{"d_model": 160, "vocab_size": 2048, "norm_place": "pre", "decay_shape": "linear", "seq_len": 1024, "doc_mask": true}
Each number is 500 + 50 x the weight over its row's rms, rounded and kept within 0 to 999. Layers, rows and columns count from 0. Numbers have three digits each. The size before them is the row's rms in percent of the matrix's.

# v: layer 6 attention value, 160x160, rms 0.0606, rows 12-61, columns 80-159
# o: layer 6 attention output (transposed), 160x160, rms 0.0906, rows 12-60, columns 80-159
# q: layer 6 attention query, 160x160, rms 0.0639, rows 32-63, columns 80-159
# k: layer 6 attention key, 160x160, rms 0.0597, rows 32-63, columns 80-159
v12 108:539581531424427496485468479497406427505516554463547504489567426509505487559410534525489528486485570539436503521499517566500506398475544464414373575607476443531530441486554489459510535543586422482555543464483546485472600515541555513535519520
o12 104:419372527561499496463551516484463532481436503450400564450535579463498528477518508547557593418502498435517497473413485388498559489523485380579605386434565524473451628570492578495465436508522564542521563534581534451466419508546544416478477483
v13 104:498513563598571516539562426564536517444468532428413473510512532437484546433540495481470507427525557496438577508445633529509528499598550453576530523477489503519510440512407430634437508465462507513464527498491506502405509548519542508585596512
o13 105:548561486532429413504416450501497632444525528550528489500461508459448570586539518529411478532491526460473453495553479583497506551505404454546440442412549472514634454598457535467452402381527534398589460584554489492555492483581510445546512472
v14 100:502479406386554546507478503579433505501436555469574506496458531534454495535495518506557513491419440506401456532474610587537527478523499488428392553561358521502517485457515507484472559484526597432526509503510423556479506427476532418466494453
o14 105:521416559539456455470472581459542487587412434465455591470570493514505431400518454604468534450482543416491551461458456410480516547552397513557563395501507541476453522489504562493447462497458448578551526464610536522545517455537577466477527418
v15 099:547528518529542516528462544419560546420549483512455432514566549478531499591600453474404460609501453570497442479552486531453432465574553523512483495475573536553447509522531471355509466543509537544495482476517505493453478596465485473423434533
o15 101:487508538416620564574495462508411431483503521441476471492481571565503465495424555415543430481526478594481487502566535530478507450481627621449465524479520437499472556443544405583510546482604503523448513448394431475442547523350448593555445514
v16 095:450450541492491464496462458481661568422524513458470569562528573528498443465512492549488491480470418454561534453469507471542488499533464609543533445560509559389378531521444552349491394565469577480440504500424549472574481516518538549398513507
o16 095:529564513475579549571433518486521498511555454580590452564433530498519440521438485547482496566510487518522448607581546553460473529477584644514438524538464452547539429481574417610498497568438438467485465493427429545508630493475461506616442568
v17 093:515563504480467576511541459445361419551467469489569457407496552479472566499405530449447478503460527512483488572545536590470525431412598463483486497594406450583554459501512497534565519445513567457569600524497525489562395393401581472554463522
o17 098:498404476547466425465548477547461499513434506500496524519529491456530518532521440522465539513528522454522568479396463379514586516587335400544548403456511542414428539547490583426447422511522513557525476532624596469484498481569472364451491459
v18 097:446361442559473504472527611472507473560515481445517508486499561468434559555506408443422492579541514550459444461471431399519536540514524534486590543396546470524460420560511490484599433506433590489460495469497541453511423469513456510458424498
o18 100:552531458503594515540465461450516517511513563493498463573511543535539428497465554414539375564506587464518472498573540546477472466458563494471483521480402455520453571442440361562464513566528460451459520438487426439590659548405403501460475585
v19 103:505472467641489480504537474504433520492513552469492550494535495618498484476555429544563491450551573472493541498536572578458600446461476519480466453454530525438573478622473440532548588460576447488542471491510501410553570520452569539440540472
o19 106:557498451494454479437448466551559566595528481520506544574571431494410435503627517575486553516492426479552481610465496439551436492509429486525454593594443503486538450538422580478451404460436611481507512553458520490529459446571534496555478547
v20 099:574443479520419478484483574452467487441468560471458474551545509530481421527496437404466518620504547537542501505527542470542530504527485533503555516489531651552476543475510424486472403590525519455485436476448489464509536461465469568513561514
o20 105:490527439431562610528524432475473484419553510510436494519433511507569517575482547487534451458423492514503452468493561498546508463324506583483429507495488396482426496485557445546574610580568444475454524485475463453516528551456393540532454578
v21 107:468527484502515490435509639603523564533449536572498508557498536511489535466438564530462499534423498572553442580461459508442480449517457487483497539484455612456523527506514461515501517491436412464502492455477447565497440382541421480511522488
o21 101:483556551455520554556527500506504523438469513513467538487488447428562415569501449497515405425466592420476562382479546490530587501432530554513521485474489469534483550442508413462494581552495412490527462464504470525447534489461499590526531486
v22 098:455458469499532492561450471465659505523530451486495541485475513515508571500579456562580489567489529527511450458405469499442495511542462511584489469462576541395462479551552474455511431434483557507338540492505451553565508483531544552463511519
o22 103:577568480460478568535371467464509507577527522554581436522481505587453397474441523482470456486516426440438520545580495555499424521477553507409463604549458473632475453551534447510515572575518506422484469461384455523549472535458555545520518524
v23 100:486537436451561522514523405414474558472503456438551535560440435436477506508495432543499422454527562531523494483579477462484544553520577446570515481512469508450492422492598489599567582467522537519541476443406479551498513554513525531556440504
o23 105:580542489551388522498491578537509531521598497402519407437515559497451567500511488460530596519595489478426516525529452484493528481465492396463536440449490615511521526560464484415463519446445658477518517493508529522547409592508517346464479490
v24 102:506479510400509467494524599407487472571522530547459468467474555582527531637533447422440508594507514458587509435562562419519432485483517509500563542540483496559445386440524562489467521508402640526500520488517586454478574458465512509510486491
o24 107:522510494468635525545496490492342519493501488467485527436526582521502506518457423450499358466593591584488453455440446541554513571488499475488492426418555559521409533502481549582439478500503549501533488491538486420460508504510364470554447506
v25 095:467485504537521464482457595554532414519567496500474585455444422451553556547468601519558560433439440524484484518485445450506528480420478452530511451417599445426482521509477534495468467576539478410448418512524468518517358528515460483439566496
o25 106:540484532399462519498531522527618414452534529559471514574434467499548431397510562481482481519452386484493542544570512514461456511532600538438526577505558598540510524411543491471574557549503395552485518425373439488457517560412491629453525488
v26 099:487491496431443426527423499500495546482451517474559532566432543554373541455521553550574478523484514484546522493581517508440524527341490457451510476414529522502398458522558504517617532340507450413559535501508486514541506539489496515584563562
o26 098:549508445453497481482569471571529462562508517469530457562458500509461465477487394540508620469463490481536528476398474404509506475491438370468555530544443600468472531526518617526521496586392664471521551459488405463518455497527472342407454434
v27 101:530545484483570585440556505473573456533509468512553494486496525521515453634465556494552442625520463490458572515512577509440464466496529533506489473449522436412478447543432472551421457630446554441533522357456534502480563568473545509560494556
o27 101:452473532533427431517463466502489587497568534545436624405537568525505454479576434507532460576475539432492461470500459538543499484564461407524569534537541596509476552561489643464408355472568511445508477513476484552561451549457451483471463488
v28 110:540427495438558514452375487476578544462486544517590514519477520435471392516528519499415551402439532524505503523513532557499519427544542558546529480514511476510406628508482515533405450546630472422472436515478452538544536476480523462480561449
o28 109:483563516598362482434524453503524585538551462599483512570443477525448489455470573611522560526495492425487554500547490498447491467450474576531550492544448493517572486488516541536522441501384478489532529507509524517546603459572533573577578517
v29 116:534597457490469583475462465520500507581524490492463549525466508551456505513510441501451518517390490522525476392538528523500563501473501530576450491446491545530623623560380474524544471623485495507564456519514459507478517533483508523522418520
o29 124:519476434426520570418466460491425485475597462473493567516546492523495417543704468494541489502537529491560463552534539524590483588499468577458457546520488591491480426477461526495436541462517483528536426483470557521493516502559394527499493540
v30 107:427481508625471500515529556413566545557465508467475506457551484511425597421432529407476504459701548465494534407445500427533430479515467513517503475436475566521433400546472531457589418477449504524427513553493558504523488484472471580483455510
o30 108:559584484527564410507451476543525514500588488581547429504434523496460477629440492530498480593478509547557490537568510609472510535493557477485445531498495364538543499487507463574471524541443474378499467524500392528570586485506425426502530518
v31 093:534473465421457541589477459501480468536390491479583505490427527539531406544411404489490458471463599504460532508511478492523563444405606445603477466545440497404504416545503500569431507486514514479527494479510470510628508492483499542565466502
o31 100:537438479519464502470501517556446539524490507500522563479485533518498509462486444572525529497559474405523512545509521475498502471524405469502555408494486621454455534575496615423422433514451547555527513519648540491552420515565548384498436508
q32 074:481488551505458477427418414522508492446449419471481573526500489593513436540559454509452450424514584487568482569527483480431565554478596457433547515369589435447488475434502426573508476475540519503518364496457474530530523527575526511511413483
k32 068:449458480464534401417582454531528504580459487500492524475483492540458445514509460522496617497460551520594466441435503576469543494451555399488513451464599485471438460479544419465478522498489505579375504502542453509444454584534419495459528608
q33 079:532557449526522451454473547549584467515545449541491589484473444396588507514617453423537502402544473591519501434433369537530479473432572499558489473598495486508527485400515534431469420480505511434474507465512456556598521463520398519441513466
k33 067:459531529438432487581555543516507520484558539520429510509525479486442461531454378551487453466575498513483495598564438406429482562540476556487492553571452499581567409523478545502479586492553474556525447588463552501457524592553410468503621517
q34 082:492497512459471572439475529461496449491496406450541457477439456582580467467457532438565477581496513534492564454522462517476571569526552423466506492505546513462487553589526432536443450347544591481454505467574514506466553562520508468559452557
k34 068:451436409465447509564571548515505591467535539427513546506543504511527450492454490444458512509451585487528433524456496465465508461549448560481434399551459534531462530451451526437495552464490495520423490513441452454555512559552493483503465514
q35 078:490455520421399464507468469515585499460559429453488476590496490617494453451527448501585489580474531504548501497457492426428603464463485430470570532437467414416516493632500551585439424474502598497480529474507436565551493630555473577479502470
k35 072:387474467496522477497516517475460542456528485527523502483535438581478432506403446481559571482395579522579527494477551486488548502508464492498514436450490491505454460546520471505544506472523486467454424471448389458503622541588469518519444583
q36 069:498586536506522569500382519500518515589395548512516497461533573472576531471535606425451482495424502492455501534528526496408478495541448431478431517541499448468459531388505519504533472543509502530482507506563579480569501430373471551512524522
k36 091:482541495520484474566591576437504428553435584461421482470478493439494533506612577504514529499452402590414571508529476589566484488439503415481456452526466576574528442467429545406485531573468427531565596466515539522424513436479577479486523497
q37 082:513471542549525481521562407524480563438524576550386513444512462577471585532520553512409495479542480331486503511553493443391458401445523556515538564485582472406547495506504416425546499492365549489524457520416533572447494498509514497435570406
k37 073:487557466513434494535472486468555570419505483551504538540486448521533434506512475484516563580470521489564463403430572548425512395511503489442556420509421556550581506441443458456513489493447534560458490549478337504587471547563515583500490483
q38 096:453441454538441510486497511501510528465462417416472518456586536388487460479597446436495562490555558565478448482477444447459529525530488535570436484456571398407504509566501527507590434410525460457451522485476509440452499465513388571592411529
k38 096:513427451470431503530547482431446417536436432473383512513506499493518454412464503586546499490507440428491475536407550536495542551504534603521462496558363457512450481473420505501552515533538411559456497463465584576478568457456481533403445572
q39 101:437500543396484497522465509420508482571408495444444531481515470455521504595560557408457431481498552544425566521504466540483563512515430414540478514459592457451506529479513524573500406464624558517499512489516589461511517489473523493452574492
k39 120:546518544470493552454546553529505403559465571414461479474555496486487577521559558444459509449557438530406572516472458479516463554530465411479420513551568531500580526494446557492444427567461494480544574497509592435452462441401446353453623486
q40 123:418486521519504457449472468502447497578469519436507504556401555554489422446426488486529505489496450553501502592474472439521553542520497431607595505441492492446447501587437503494520542542567496498531530466507440589527492497535548488565388541
k40 152:522441500530597513494490472476491465556396526471498432611490470547551425455520563576542500542516420479523470552517605434535549517480467497594573504404506524440504488550494478389463548596510563456411557464525473543488430405502591450485392534
q41 126:485480473473461521560422432521601522547459467526473512541560574523533574522534425466541494477471600583427432543486509445492539440454506500471491508508554517497523522577576487468510522523496563467510543395492465512459483521612527532544445420
k41 158:413484482463389539533437516500564542548480571451514502474508564391534571543506492439536502476512533540522478632390449465481489478500578499447431596549464497507515524546479584587544536561443523458437522482444425542560496584641532500532558410
q42 119:562523502444474505406534524520463483526495507485520457561455400567591553488546490474459436542436451466451539522546474567496541550460536428629516505530549553461511498487555480515409500458536455491584535441572533624540512398505467458511555500
k42 161:561512562516530456436457478515519478479453468501520480508425474436558516501559528451516461521536461528370458520501412433558422541430566471507483507457604562508549522518587542463478526511546542472477538581514524575456488462404550414561585470
q43 117:412520448487530417547463518493525529445497460460567416404494413360487488547433473540541549448523552593475505527528523550478512471493452480536582435442577457516464459479473515530518514422506419493494474493547475555367516607533504534498480463
k43 133:535468479547601475537492517503447541492546509481525455500531590514386466529468431567514499406495510566493679563590560583563520448518422479496451514432439539463568483506546507537628482517373524441597491446569511528490523501523430466540485420
q44 127:459533622433440530473505470415422553452426498441509390559456551465548548498429527497495526425509568463548494455604532476458544547489478457599460492470482540513636473559530593524560565563560454456492591514518539477492478468541498514525529493
k44 168:536464565458403519517524536452445480560454506440512521543445585490497515517540507592471552468510503572512518516512551374576478528512513501533513479449469474506516460546412506472561476547579481513539618471504586492422533519516433520473501527
q45 128:581521549429569526502528500531460512512478499483517388454472488474456516554379479479538453398503523461444536548515538417494485402494437520466493473483509626541443473450488499452537597559475441548596539484546534430389531494449551419526397579
k45 173:481570443489537430508467576462425517474444531531494482465510491429491545597493542515515535536469523589477542441517504459623478427537478511449475519360459523505423494487488481531472527512574497502522532504474506488405573440502577538510415469
q46 121:462470429465484500464587493472507515407502547463545436418478463448547520491504460502575552509511549494431518474484444496442614418393508515476523443540535521541532404494590411505462463420499471506457463666394503496447507602560541504534408516
k46 131:417437505423519473514485563469483576472485536539552502481448506527458476540438499545506436490575506492432565494540402494514535495458461573505512476463533494478508370567580453503470609517508496542466496575560500541503527573553484504506523483
q47 105:538486415452508528563450522509478498486504441581545504488568473531458524560395505569522522465490567480446479465496479493586433481508511587456575464535467544445396630487512502482543513564538477535526442434526477537439484503503493478565472465
k47 125:437533401436533448513497513462578525444448556567549467531510453528531525511511381545522523524475592572441526433416487549550485503556585533483548475568488430561512524515537442636516516523467448534405478409518444473396529484517567501527519461
q48 131:478532567479488498462505499533411554433488488494469474456485596462537426492501510470515524535550412394507525439533526589425543443549484505460493502515440669465524525486584525535443517515490533491467518498532485545532435498442528478403632463
k48 157:432528559457377500486553512553503458446546474504539498513443580543515500568537479517441603416466435453502461451509471469513541505492563517605578462520532513508487427513454479505408544411449465554537512465640533460517486551503482531533411494
q49 112:465491611399478441550535560540543552442448473523463610471416489501477576405424514454505463472461459352480589543490533497456572509528466509478484459451446485522489541427459539580476540591540544431538491586497503353496483581543644508481513508
k49 134:514561566522448526514504507507517519482520505529539519479493548456525566566468603496421489454475413481499461482514548464469405451559450445493494495472438600430606494554413506473516585493526537514516496507395495474562447506538548453549481443
q50 123:565459490513416513530534507479553517371500471567489502477531592459501468494496553548534536522449503408437570533550465483551500542469520436456485535546494479499573402496439572585578570502451434554481496517526493432445571469462582508544536498
k50 164:527498479486505558563615430461473421489511498559461495443509449570466489542445480487431401476456357472479508488584484418426469474523495515506492381539472488522566485616454532498601508569484450523561485481487552503403593488495540498469510527
q51 115:520488479493524508615516572484499475559543567529552594456419548545436487416429595575529500539507420468466471453510533467460481426389528418456576529559447522478415495468507472494476463565518553520521493484365570417545490468442500527526516490
k51 141:450478516511544579490456492544480529558547611618392502523498508563488581472508593518477486509478376530464474401489444539430471527465487483507520501554498467588579472521504546446390493562473553481509440528468595441579438490534566586420508513
q52 107:391472418418575466483496477430528564514518553464517595572464431607472460457509439472441437492399412498471535522485471554533599501427525544488489540469478400380451468478523495540549532494434460502549440541492442461571570490539509571485547493
k52 117:480495528477611448429559492552626513543519573493514537480528500404619404536519549445482460458520447530589490498559525444474472418471450341539503430487510548453522482532517524390470556539488427486505518520467470479549456520562563388486514522
q53 116:507489493511571583401593495552575514520522488542579502456414497465443542566512542422486514525463497405499504511497570555565380566479526535522499464499443441490433542426494474550520594528543578393452520443590500436487501488528504490477542562
k53 136:515628507504522461459465488493560502477482472560582511512441488479417471451536493448607577518473552504447423420490582445559489490567557582549526489415520448502508549525521521538518570498579475447463485494549378540477464398576567600568481546
q54 120:507543547513531545522438527482478473522468626443463452504389458443522538542402550622488491465515461538502520475500399484483385423489520497538589453567531526535536531507577520494504411423586525561513450503471551626483453447431456473452477473
k54 162:480534533489479495498448587493403583544436571449433503470423475574509582498476512496520610522443466512445565498478468528573431454389529520454483450515443475584501442474514535521393415566528522631591493489508554424504438553516545489493528555
q55 117:499403533466503498533505470454503600449549465559560502426404466573521507449527602535545498464459516431572458448424486478589437525503521472510550405495512437475544588605522473462543540440487519453443433535606511524518454537568501562447504544
k55 146:446431464438513544463479414521506600517533474442598515456409406576481451466454561498567534448444537447502449498466522457535460505437484540473520521462518521482512509561488458579445498478541503478504559570564436481512357563571461558563479526
q56 131:548547367514533513482550470558521525512509470508579486434534507582596479400517477479588525454587453495482440415559557554464442436507480455513550483437437482533377544521447492456437568603442478552550490437494550531595520432467500477498502416
k56 158:492454418502501552463466491560450533441574473558515570526543439442597480442582554499536465516513443517434466460439450553520514503464511539551563528491584520513530518466509517464486372504390559429557472480493537605481463426425441521505469465
q57 125:433568569413427474473442616517570475480532492520568542427463549469520475440554508489502524467526442512435479470457442467495433406517451589501563533496481443546557494444515527524494531567546479463427513468574550451557468518490424518541465437
k57 161:467572582551447448501445568414413457514530539514576470507486471472439458411514474539482594490557519551560499486517478506412459516511464542479507606491466424526522437517493457468554454536528545365496449460569539470548477539498504450450484470
q58 119:532518479550501491446509577489529516452452466525507467398556486553466556407519511391552450487579542493407509360420451490438513505489448470468481478525512566454448558543580488514509387436541528436533513514511547417481458494448485528508418508
k58 151:546434489445512517452471440524506424452445447522503536562505399476481595506531571482467480477577482491404569459440462506526537528582524498523498535506536432501512499513469399543427494486405482525401528412544595504437423564500422457478512545
q59 125:519469540511429506584564453498467523543617514469509469523534538623506581470501437466467510576485438543578434635462490483503567543532495516496522493598452517531598499518555511540563446537548576549476517521469512524469507561522491481501442441
k59 167:498534492486459400597529449441575511510474453537541461400539485475490465480421451599435427578540522544532397540527373532453565544495484461489534560514527490559478492484531521433460547418612607551343497549490505536575504507575432526475534541
q60 122:461501484454421611541641486541467588488485505544469457484484560442490553464441547467566543502446465496440450469520510510535445517525566388558515487567501521588483542541481590429572455437495519540501584456404523494391458483563510479527523384
k60 152:527437453506553490532570483511496524479471459595535485476529450533391564472481533490540542498539466519359470552539489540483460598543483506548539454478516476562503523525440557504546510473538541498581515559469466537410439488561392479525573509
q61 120:391519497505457483476623574551515548441525559573536608485463532513492458507549501572492578507420463480530488530511487564606444478508491516489477508525490506440540604370565488587481573448557490484530461514499452433459499496619496440494568459
k61 152:444586405419464412451621559574542590472545534572518545454533433486536457463529436492554581488499509524569487460635462533525440405503437482603536455479533499466518511449544483438510620513485457536485489490521471474462464562566474479577502475
q62 125:419522505438455444497558486446464519519473537504464550562563521501471530592545526430449414472503505537511524433532470529538460426506539468472541532456411480482536501463529453424381517565489423478537502497488505420512545529527549431563443463
k62 168:475542561481422575430518536496443461586496471485434555512543508490561420474540501431481452487550451509472507601516431378502520499556560554497532539498486527525465506475429565423466484532461417536509513577467505412474514530501606514497567529
q63 125:537479448390463403450545499492504530447492453471559568527442543555548401441451515478467495487476519452573465512538546504529518451592491529401431506449519435496487611553506535447458438494437480449513482496466581532479516469439576515498521502
k63 163:417406557527487550489554536564533571549584530408624464541522461516503393558499518532512475496544491534445480474491514510448440559520429505430505553539546527534555550487461528440409461510599579377483574551544490420518490581540558536462501475
v32 118:573597520500495544450570478552598443558515461490501540531453467432564586407408533519507471557563464394500465563535525421521618516453467517471478506431444429516474432385516579464407486490485549477477518547550392509487515511465455535426468469
o32 108:527504496502449571574640454456495590513507566391512529463522518580462540482520477508384420555467615497497513484500528483575516494397438480480441545500511493582562468516411468423473465549491460514549550452612525535474460535486464463634480476
v33 106:501538489335515520561512563474582534535456454563514491521513503514453458581492506632514481442482594471556474551497424553514589542573509473519543536479480494498487466457538445511435590460522557502560527444433409502515561581413492516517614446
o33 112:544518471547492439493538469578534540554462576466538462516479474457556478541490487410482461483498537521416484441398433456487492520471467518501457433484570549471461559491461573557342489494538435548434516477477524498634513523497423503647487515
v34 109:494525484512494521461544600461533519438495506535472485433431446566552482590565444495487528482566530516413453417526507491449499497492483543506511464586435562510369516516457537377517532522542550432521542506421455485440532514470487546576571520
o34 108:497408507488485491509436486576455551458413439528579450582408526529526511495475496572482604439446497551512525564471395533491505468492467486460491516491562472466468566455447589439598531387514575577501503528514650551587389525484592536514516518
v35 107:448439519479561501484551469552556496438456559534469506460539556470555513526411497501553476563465486409439402530572524392443489580461441514479503581524520554531562456477503509513477473397459436448548534514473534565427389567483466533557499438
o35 107:508489514605498486558496482491433513491499474500545532459492500544410449386485535486504520524533475516527411525444550416491490462502522393524448552538450434437485517511432550531463490506505447590500478554493521361621511443600510451474502536
v36 116:549531571602499473520416525478399461437398488461473485450465563553587512391505463581490542459577439446513448583517524589523506516496520517460597540476493450567452468436457466571493501443382456455505559519432481471604588496516526509520543463
o36 118:458441597471405553468496557432516531435467549483459479526463559482487412477459538450415524558545417537475466508513513426440526451451510442543419469504462507527496507604474453533541439497450484492460453510483446575522436499576429527483501486
v37 115:551500362411512503386435408468543508448485535393481504499456542533539497488556532487485576522674462538504461518535443505449452576516508495506432463520449575541581597434454495531528501445590438531519455496540479466549482586539542537520577543
o37 115:552481512564475528555422482490344387439516551462541490535642507510636454449512405481465477531439508535508506534536549449495429536474605435459473495546491497544427448479550553487575612586497506443494510509448502499486458559492496479574499493
v38 122:512447602423472355460470532485517525515466485485517528580447435607457362474416485508555441561476553542513551567526466566378598457544457539482517534489439493445450551480493546537539553497544489507517454439480443533586492535518416512466413454
o38 122:486494438556524546455534550532533517490549547448455471489491506480480564445517530474493511419492463493471429480473501523483593498449517559500403455520462509499492426492458445496376476514557410474508601492496532511555617486446531544593579462
v39 117:406460477566539454549424391393521531514441416471477430500483378461450506443484483642529559593466544482480471476550527548500523461463449445522565593459487421429485499539433491552560541411561525577527545533528474450592481504522542552466466493
o39 132:501528456514437501554428490541487499478520521515488581489540509408385439492542588453471511497505498507452451548494533494396602421467520533590516397522563514546495482440456478509459467470597450489539502488550423523483563511516510535581530518
v40 122:571464534503497589443508538626496458546476545478501429456625519382565541510544496522445527568467479448560524465459546528588499495520618520516550423522464546481533579493523549358518405513474530497528463506488461527445487475468473414389574555
o40 139:498516510404466467495501496530488510516548415521416551557386476553516573473468499563473355534564441479579545443495486460473419510600484499457542572479479533567490488600522494396556496450488517485454479526504529511407451600595537361472375553
v41 120:486487493568498474468555507566501418493481470452494448349502528512535573518533632480430513493596502465546389530506461458553459396515528461460569466593537564557615517488452664429467487511487648435476425542529592518438614499530388509466522520
o41 129:570516577477532501520469477528446527428486518571501480485438478498493473544507440568546500465563488553541596550494497493514354555595523452378517553462405507473395519537465430524617462550459519513475517501533441490406454498465507448538439520
v42 105:591493401450490534460523485411409455570577523571501538488489521568530507532504543548533544565559532472519457567492491444558489489448520493430532559511479473518565452452448500428548472490548490419460467447536451585523484541537543532461551591
o42 109:524543484504381540501451489601548482497541467479551496551544417505476562453472466542466444496510542465561570496522550542447457514462441490560535491464465568522471550439533456499541515571482587489512396510528551431448493457483451556554465537
v43 122:466442508385521450485396423463528553455432542486522583502576479587409508394469481515538470580494594479555523428507466525442579511530484498547523530373477483418404477540591552503598516500536440534499434521484452490460506494572492501581486489
o43 151:475486485544566475452554553506515416505503428489583475464511528468424392493447515414466536515509522474409509548471473561509624463493535545548407456521553530515506548503529441502415495480546396514475523530467469502514546480483443552498585455
v44 114:448475497579469488404578439559524483461519542541526427492553469504534575593621518476424504534455433566544440447512405503597471550560560488395363527563553458476502567479415471409456453548433553502554534498524528432513562472519473512502476491
o44 119:478576537550554473459468455571422499507469519557459442439439479547490523497497598495447568556636475538550493532547573537486396495436491479421510512471495508489459548486453477473594470538465569457523504386476459474411569569509574418477478537
v45 104:555513520472547621487527538406513588537545416518423512495521419490477507587404419508430468584530510439469463515470518446468568517571425523512622517520572488562544600566529448592471512425469468467527529513512528503526478606495504496434399634
o45 103:491444513557520501355474518524354522546494534545439496494471542555388485543601469456529512433519485523570444421498473476383481453539553543508475485517495475444469465379495508499539443497560452496488626531468487426446618505473491573534489516
v46 115:507462538623512489549516519530543553465533504514496482444512495557566509538490598495408531401575517661475417523468606407541549515478454527499466433520373541493568511489537502462550427592504462504494501517437475508518411412439495451476483612
o46 123:483497629469553560487492441534519552525487475515555487535470552462448515476576464489492487523502487576490459460508526541365459453531542505518513473538470549535488454606414427483525534471435555533570486415521578422504474514436605414493508500
v47 110:588527540530506559455532508539531494502447495545447456527541486501458558569573541580477487535454463472540465503566461494506393604534501502483495461549395508545541422523541470478498558505562448377509582496478539503482460490497465515481559524
o47 123:551481548535422443473478482533546485457464521537502555553423514545456469481472361552507403540464499519545472514492518554447460574418515419407551526521483497479478454488595570428567460563460525524545531577468421529487495565528517365531408535
v48 121:459539460482444484557488451491490564478439488524446537539566530605477469447477464510590492431474514560480482488472593482455578576571462514423591524390536402467490562526526512541523538569520505542535347505542473461490536563531532551607467500
o48 129:542450537500447460517568560468578396518568541491577458482566529475486483489500477501491595549540474497473497589497462484445627429416459491535455425467479493540508436436491497572393481451540405459531560523564540496505562453516454541527574412
v49 127:497436513492545401569418573463491523424424464480505562516467369515459451466410476535491500502478535516568491545542528533515609498495495479584485514450528483454512430561513472533475463389613414554563465519512396543483501564493509497621537435
o49 140:441545559522547486506550605559568482477422507488532409466581536496505462490538514455548463496554473433416487499434456469507581545541477580513432393453503434484487566468430477535357528463513461495479525460455490524553500484500526596514501503
v50 106:556480552597542578493633497569460467538521455575508469558432441411541493521573530548539506465569582512438446578441462574483589468447512442442525447581403470427533511482541463466490433508479418480504566540471521443495498515582480485487454454
o50 111:469505450453483551442494538437489468465581543459428460419427456583439488539524485557533550470491527621625534493546443497468510584536465460486499549551606596527414519477486510496490524544487546489555535496503506462484473494456542312553388540
v51 109:382570510483592434480464549564434657512510554455514516476403427545435524479439430557550478524556499483489498525446502458500553512582491528489505577553524510425510448561515472503594488532472497579534504435586483592514548512494561511482490454
o51 113:423505507421493533507503514513557442528456473473519489494584492443484417516494456408453511490451386518445526532525460625503599514528522585537483503553435484511512490432568518557437481436616509495440495549568395530524518525490514652544525358
v52 110:436517564492425429479435455513576470510534487509541567559456433467461480606524477558544486537465533403500500513462630396495450435572492435545572526512434430421573465527428503491512572508533527523487505514530500432535409453509452550521466480
o52 110:495485460480544516489504485437564500488526449538500477512594579448366490458505516441538530362446450529427519554481527580433539425579482574466541546512467456480529417510522423554465396491551523518494591511472488532569496477537508511522502554
v53 114:579546508497557505532528467509520412591420518444527409534590420420579465541540527465495536470545506570491388549580478543509373402491543446468555510626549545605559444503541502474463545492436469569465505513587474560473462479501536551454490492
o53 117:518493365459460478522423519492453427457490581611346520464502509434456541491477478548440515509548498390515474455516570514505436542512511419446581582553559485551496488582503486548526508556451602496511468533488493462523453431520563507566417463
v54 115:450457564567500412581618490454424557345525451436542535547452480452513509448493535450476525477450515595533551437480433495505532560422506536498531572490485486527465508457545516443600524496414556504459469507514445435461456490513519485432487496
o54 114:473543466553565522367469460504479524543526561425421573540462578521544537457388528564514571540485515501531503538512405495582564502477417513575489457444470500599488477579499461572495537419503490545519490512481578566467542515450518557545516509
v55 110:510568467453482589474464547531454520420492583536516481427467567522562486377520468535532473553487519503522507557514549474549574421432489560528484488587484461559560552515454489450433560507507537543506591391432533557502538536520462460518507543
o55 116:496557462496579523502559574442546515483504450451523533563511489505487500550393608551526514449409452433487454445416597454528452489511554411502534461476509616460531463488470558558449474533438479439408451511627508537568553525464507586525514396
v56 115:384532542517469468613436430422489512554466450489455534548572399555431548483427478484487551507531566469545529565504563484452482469580468510509502539474517443367466543563576548524544520475499416441529553492602473505508494567517460530453525533
o56 121:448490472526547492548531545531554493485435470552528512479528568474476539518456530449499537462539456603462472373471462583545642469501465614504413467517470579538492529501498516482428525497542429523534529552439460461504631385441469555567567481
v57 106:480513466540417514436525492475505417411481502498428370451513443506536476504408492482555478469639450450576547446485508462505452500382491465480449525526527542528507524602493542503543501532463541541552468506549491600518530530558509555409468468
o57 108:525563570401464500417517436540498562445509486537532526435449456474407571553477538558497496524405475496491416400537578434532454434520573435446532601521442491494452539473403488520576472411531475518443434549473523458469526449449514522501503518
v58 106:524528519408518575468459507484505477524501500514508564413381519472486487502614515488478478537569547507539439525510522520469456578582429471492537500509489424571475539569633518470446450467506428620544512567546489491436514582500467496434436379
o58 113:568440399519500423497538520629470518384490532560467425531510522504411444535514422482460505519474471483452526489464440509561505540565491486506475583457471575531431488492448534529564453514502484474464503471532573471537514575463502473563446603
v59 118:586438508600527538461468479583490390549548476484524504549570521490488558566468534527507542439450437465517411449444505432526431551451519530530472499562571578525514435457520509442529435574538505563433615457464605420476463489479559504555586460
o59 125:535562577417515450563436440439505553484622490579513569507463447488472435533475525510563501532487495483541549431569481470548400502541518434470545548521522512503540512552574537459575541479412601546497498489438533459479467532538530429467451572
v60 114:516443465436511555495534463454520493472516500515529456491485510475472553438488471409566480405573491576484480539532507504520488496509518579494401532421445463502514392464501451498464526490479502457465447463441511474448464506641540433444532454
o60 107:556584436415508518471582505542483611445435450582452525428499439509496427464523476566458528450490506473483530483496521471496573491464596425564436530541526510513428510605489524429495482530368588465605477443512474532550445508389447449471475538
v61 109:532454519486496417462517493577431401471534477490590474483575469429595480425519503550588505410460557500507499563503494381546473564577471535410533503555469550439384564500465543483533490502467534515571380575518504538540460485474513464498536485